Each number is 128 + 24 x the weight over the matrix's rms, rounded and kept within 0 to 255. Layers, rows and columns count from 0.

# layer 7 attention query, 192x192, rms 0.0786, rows 0-16, columns 0-95
[[127 100 152 117 123 161 150 161 144 116 133 124 103 158 113 177  99 109 115 100 142 119  59  70 118 153 122 136 105 129 133 135 125 124 132 126 132 133 158 160 131 166 124 121 133 136 137 110 134 142 124 116 124 173  97 138 141 115 121 125 132 125  95 131 108 126  98 101 149 170 131 118 104 114 133 135 145 143 150 112  99 103 111 127 113 151 135 136 137 105 107  98 121 148 161  90]
 [117 110 110 129 156  95 116 104 101  95 110 154 151 150 116 103  68 157 128 141 104 123 117 124 200 139 154 171 153 164  92  84 142  92 132 173 184  94 127 133 139 178 143 149 146 110 148 112 109 128 117 106 147 167 125 137 109 100 154 190 119 127 132 131 114 215  95 128 178  97 149 153 151 152 155 126  95 118 135 118 101 159 147 114 110 128 120 173 168 155 120 109 120 202 165 112]
 [ 80 121 110 144 128 111 107 147 157 154 134 128 120 133 125 102 142 149 170 127 108 130 142 148 147 169 172 133 155 135 142 143 130 137 106 148 140 107  94 116 116 132 115 103 120 128 136 167 145 145 144 118 151  81  82 141 141 123 131 112 111 149 131 116 140 142 154 118 122 111 110 115 116 147 136 173 154 113 122 124 135 128 142 116 170 112  97 123 128 122 190 143 122 143  91 142]
 [120 116 148 128 117 102 176 128 118 123 124 144 115  78 128 157 170 104  88 148 175 103 136 136  57  91 119  77  96 119 149 129 114 154 115  75  65 117 155 137 119 109  95 134 111 145 104 162 138  96 131 138 120 118 112 152 138 165 137 102 158 163 136 134 145  76 149 122  93 181 139  91 132 155  78 119 154 140 118 134 146 120 103 162 126 126 141 139  63 154 161 147 125  94 132 139]
 [ 86 113 116 129 111 158 122 109 123 119 104 113 174 127 148  95 138 123 135 150 128 199 142 151 133 122 124 124 174  80 127 199 162 148 112 145 163  75 123 112 149 163 117 109 126 144 151 172 128 135  97 114 135 131 150 151  91 158  95 130 130 105 150 116 129 144 136 162 152  96 114 137 124 157 151 113 130 101 142 159 126 111 172 114 144 141 103 126 151 106 123 112 100 154 156 107]
 [134 147 125 114 119 148 107 147 135 163  87 140  98 112 138  95 172  87 185 127 108 115 160 140 114 141 105 112 157 124 138 133 109 138 110  92 114  96 124 128 131 121 111  95 131  90 110 152 143 130 143 113 153 122 112 153 135 134 167  75 133 165 102 153 140 124 159 142  97 146 102 113 120 134  85 129 162 149 138 107 149 141 158 157 178 120  79 106 109 140 155 141 145 105 151 120]
 [130 126  94 108 134 125 118 119 106 149 115 159 169 175 109 102 113 144 148 142 130 149 138 164 124 122 147 119 124 130 156 130 127 120  94 162 165 108 106 107 127 141 120 159 100 107 139 165  89 117 139 103 137  83 122 165 146 104 119 151  98 165 120 108 142 145 121 148 132 141 148 124 147 150  86 111 150  96 130 119 144 128 147 102 117 115 115  93 159 131 115 135 100 113 135 147]
 [153 104 125 134 154  89  73 115 107 136 172 122 143 148 104 102  72 143  94 116 103 164 160 168 138 133 138 161 162 152 159 146 123 118 145 144 155 111 136 118 142 153 117 127 139  83 203 139 105 155 121 120 183 138 124 135 129 103 133 138 131 127 131 149  96 149  89 173 151 126 145 124 168 115 145 140 117 144 140 117 144 141 146 142 132 138 120 144 157 143 172 105 159 158 146 149]
 [131 142  93 148 186 123 127 152 122 148 165 121 168 138 137 139 124 152 134 132  94 162 158 168 143 117 159 107 129 147 126 149 133 102 132 137 144 105 173 126 136 126 150 111 146 149 133 148 128 127 106 119 133  99  92 152 130 109 122 149 119  99 123 130 137 146 142 144 169 122 133 126 128 154 115 138 105 138 107 131  95 131 119 108 136 124 114  99 171 134 130 122 127 124 187  79]
 [111 134  94  87  92 141  91 139 152 125 111 128 102 104 123 136 116 171 116 100 135 145 162 178  91 143 152 140 113  92 129 141 180 166 147 105 121  88 153 129 107 132 114 128 101 126 147 102 126 106 158 125 144 133 113 128 115 114  87 131 128 144 105 136 161 136 142 159  84 126  95 152 173 192 112 149 123 119 113 129 121 178 139 125 143  94 103  98 126 133 118 118 130 150 147 141]
 [137  90 119 119 100 114 151  64 138  97 128 126 103 106 120 138 125  82 103 142 119  99 171 106 105 138 128  95 133 133 105 115 144 111 112 107 139 113 131 128 146 132 121 111 178 144  94 104 118 138 116 160  98 103 153 125 131 135 143 126 147 137 149 128 130 114 186 132 116 154 160 102 126 139 127 142 149 129 132  80 157 103 110  94 105 154 127 137 117 138 136 113  97 123  89 108]
 [146 138 110 102 123  96 143 112 142 152 141 112 111 102 121 109 169 131 103 153 155 115 129 176 155  79  83 161  96 126 112  85 138 124 120 141 109  86 173 142 107 130 158 131 139 137 139 130 160 158  99 179 161 115 129 127 131 118  98  89 128 174 108 138 147  95  86  56 113 149 144 126  87 135 137 123 129  81 147 102 149 157 128 139 105 108 119  63  90 160 103 134 106 118 115 116]
 [162 133 146 151  84 135 186 139 133 116 158  97 133 136  77 119 146  95 113  79 155  87  96 155 114 108 117 130 122 115  77 116 152 149 194 108 106 127 106 119 123 112 133 158 104 131  94 150 148 130 144 161  97 153 157 108 147 138 134 112 137 150 145 175 128 104 113 109 160 152 103 126 122 129 143 147 135 140 137 117 121 134 110 162 117 149 120 138  91  93 110  97 131  80 132 160]
 [106 140 123 169 126 143 123 132 143 126 134 182 139 117 106 154 177 125 100 101 147  91 155 121 149 134 121 143 114 126 174 144  99 128 138 135 141 152 117 102 169 134 139 105 115 111  84 141 126 115 159 111 130 191 126 111 118 115 139 139 125 151 130 126 119  66 102 152 106 152  97 113 132 167  76 130 168 146 159 132 130 101 119 143 133 114 113 115 152 148 141 115 161 139 127 133]
 [112 164 112 122 111 118 104 140 141 119 184 144 176 103 113 116 116 127 129 134 145 130 118  97 126 177 135 145 126 140 125 103 151 139 140 142 128 152 110 126 145 111 129 148 131 123 161 115 102 110 112 115 141 129  87 130  86  67 146  95 118 135 153 144 107 107  91 125 136 143 108 151 144 155 134 142 125 143 148 159 139 131 138 123  92 129 119 138 155 112 183 112 124 165 120 135]
 [129  83 151 165 114 149 155 135 123 145 130 123 139 120 145 152 149  98 143 135 158  85 122 119 120 157 106 103  87 145 133 133 163 142 138 107  93 150 127 129 138 105 116 146 121 152  78 132 142 138 139 109 113 117 152 101 144 125  68  99 155 151 151 159 126 120 113  68  56 106 163 107 105 125  84 164 133 115 119 158 139 117 125 151 116 137 132 170  77 126 126  90 180 130 107 145]
 [ 97 162 139 152 177 103 124 101 141 134 112 133 136 142 139 114 108 122 118 133  95  97 188 124 110 171 176 154 130 143 146 155 151 143 108 127 169 144 148 118 105 153 109 102 145  85 124 154 108 105 171 125 139 159 146 167 103 153 144 117 115 107 189  86 141 145 147 159 128  95 128 132 190 153 143 170 124 149 120 102 111 166 157 115 147 140 118 131 134 142 140 118 138 114 183 177]]
# layer 7 attention key, 192x192, rms 0.078, rows 0-15, columns 0-95
[[169 111 177 128  78 133 152 124 140 103 109 109 106 174  69 140 159 108 106 121 145 100 135 147  93 142 112  95  98 165 123 114 108 126 145  86 109 107  97 130 119 115 136 102  92 175 108  99 117 137 142 154 117 146 155 127 162 170 133  73 104 145 133 128 117  68 128 119 105 115 126 126 122 129 124 143 121 152 147 134 120  58 100 169 142 170 107  87  78 155 166 145 143  86 132 155]
 [ 77 169 118 136 122 109  80 130 135 131 143 116 150 161 169  98 128 118 144 109  99 171 146 156 100 123 109 146 108 115 123 164 168 133 137 104 148 100 114  77 124 119 128 112 126 111 154 126 129 145 100 158 170 140 127 118  95  86 137 154 117 140 147 116 127 157 104 182 111 132  91 157 160 127 115 155  91  71 151 153 113 119 155  86 101 131 141 106 148 129 170 151 114 115  98 115]
 [ 87 164  73 140  96 136 117 143 145 116 124 176 126 130 144 106 137 161 182 117  81 144 116 121 174 124 128 187 130 121 101 158 152 103 173 139 169  89 117  89 142 114 114 111 117 136 134 138 135 108 115 117 158  85 104 137  79 102 127 189 105 131 126  97 108 161 107 178 130 160 155 143 160 108 182 120  87 118 116 148 133 184 134  87 117  94  99 141 133 138 134 136 101 154 151  74]
 [175  70 154 101 103 143 173 135 113  62 145 154  85 122  84 170 118 141 114 155 160  95  82  81 164 142 144  84 122 119 139 140  99  83 132 163 125 123 173 151 144 127 128 155 107 154 122 107 105 130 126  90 115 150 113 132 108 172 158  89 137 165 108 168 168 116 129  87 118 120 155 141 105 108 123 101 139 158 163 106 164 125 123 186 172 121 148 120  95 139  91  78 118 119 127 149]
 [126 131  88 164 159 103 110 133 154 133 118 130 166 113 143  88 138  89 136 123 119 162 180 138 127 144 124 182 104 136 116 140 154 150 107 111 140 115 137 110 112 154 122  95 154  82 153 167 169  96 146 115 169  98 100 128 110  84 123 171 133 122 163  78 111 187 123 176 125 113 122 121 174 174 176 152 117  96 112 163  87 127 120  75 145  92 112 130 169  89 109 157  90 169 120 121]
 [114 126 122 111 146 116 103 135 145 105 139 171 119 136 143 160 118 144 153 132 150 122 121 101 170 135 128 127 104 113 156 125 127 117 120 120 142 101 158 143 125 132 110 145 114 118 120  91 125 138 135 119 115 160 104 111 140 147 139 143 153 127 141 126 153 117 138 118 138 132 150  88 114 106 137 125 161 151  96 154 116 112 131 176 143 144 132 116 138 113 139 105 158 144 132  84]
 [ 70 139  91 141 168 106 116 113 174 149 146 154 186 121 151 110 143 128  97 121 174 162 131 210 121  93 173 155  92 136 151 193 148 154 138 115 109 120 119 121 109 109 112  96 154 100 126 146 119 137 138 132 166 106 107 136 115 148  81 105 139  85 119 140 154 115 137 150 110 165 130  98 142 127  67 140 164 128 102 170 129 140 113 108 133 117  70 136 112  97 187  99 113 133 108  99]
 [113 132 126 135 157 127 137 144 125 119 106 189 146 154 107  98 113 117 154 121  90 136 132 156 126  92 134 154 137 125 101 113 152 133 116 136 148  92 125  85 124 140 120 124 126  91 154 163 159 127 113 149 143 116 109 129  98 117  70 146 106 106 139 148 122 157 150 159 134 118 137 127 125 132 127 143 140 130 148 143 133 156 164 103  98 104  90 135 145 126 115  91 116 171 108 115]
 [112 159  65 105 137 135  84 137 143 152 133 165 127 169 130 112 104 143 131 131  87 164 110 151 150 127 128 168 152 108 149 148 178 139 150 163 115 114 113  80 127 116 102  93 128 128 118 146 121 141 106 160 162 117 146 142 111  97 127 142 111  95 129 117 163 153 112 146 128 121 132 185 143 128 104 130  75  83  72 144 127 150 158  92 123  87 148 106 159 109 149 115  99 155 128 115]
 [124 138 133 131 108 150 119 133 159 134 133 148 128 111 129 113 157  98 127 128 180 150 151 133 148  96 164 158 121 128 137 130 106 118 113 154 120 141 106  82 143  93 131 158 100 131 132 119 157 146 145 133 119 147 142 145 137 137 121 134 124 158 133 154 134 129 133 180  99 144 131 143 159 154  66 164 102 157 185 137 107 138 115 138 137 122  98  98 138 158 142  97 136 124 139 125]
 [164 134 156 119 148 164 167 178 141  91 125 100 125 126 123 138 124  82  90 120 115 147 130  84 107 162 142 147 128 145  88  98  88 151  84 138 161 168 134 182 130 137 121 131 132 132 129  66 118 110 127 124  98 109 155  75 155 149 147 117 134 119 182 141 116  95  99  92 117 143  98 133 117 149 121 109 101 125 113  64 115  82 139 164 100 184 172 127 139 122  88 111  88 104  94 191]
 [125 123 143 111 122  93 120 119 108 136 123  93 162 144 122 138 129 167 124 161 123 155 169 147 162 115 105 119 128 131 155 114 121 172 135 116 124 100 166 141 142 136 107  98 127 139 139 114 130 158 152 150 134 144 139  80 127 140 128 129 152 134 126 131 104 126 132 129 142 111 111 166 128 124 127 144 101 137 110 125 127  63 116 128 122 111 119 110 128 143 115 159 136 110 113 148]
 [163 129 148 152 101 139 155  93 126 112 153 103  89 126 112 117  97 146 115 141 171 115 117 120 119 158 124 100 130 168 106 103 153 119 151 104 104 145 109 139  96 117 151 133  97 147 125 141 160 115 178 148 164 140 135 136 139 122 126 118 103 149 146 112 122 122 117  67 124 137 102 101  79 132 139 129 118 108 139 125 117 155 107 134 133 127 126 161 134 145  99 140 105 105 132 135]
 [124 138 138 149 155 138 135 110 100  81 127  99 114 134  94 131 156 154  99 129 126 131 131 146 136 113 123 134 120 118 100 147 110 135 165 146 135 170 109 138 122 144 146 146 126 138 137 143 142 147 115 136 124 160 108 161  91 151 124 122 142 175 123 142 133 126 150 129 105 150  89 149 102 138  97 138 141 120 131 141 149 112 117 137 144 132 129 162 144 115  92 163 180 138 116 122]
 [160 118 132 155 169 149 110 125 168 121 134 158 162 150 123 134 118 138 142 136 106 139 117 133 124 145 131 105 145 142 126 149 150  99  87 142 160 130 129  73 142 151 114 127 116 139 117 150 140 114 123 106  98 137 133 141 114 133 144 118 138 121 103 129 127  92 124 114 106 177 153 161 164 135 132  90 123 157 126 129  98 142 142 137 128 143 130 134 168 139  95 153 139 136 131 142]
 [157 124 144 146 139 107 158 135 158  85 106 101  84 107 104 154 153 152 121 147 122  92 139 104 139 129 128 114 128 176 142  97 109 132 180 165 116 134 141 113 144 134 153 119 148 172 121 122 135 136 128 131 123 136 108 112 141 102 118 107 113 169 111 109 110 131 158  83 167 131 109 140 142 148 107 152 121 148 108 107 141  79 166 166 126 120 148 163 126 151 128 141 123  73 108 149]]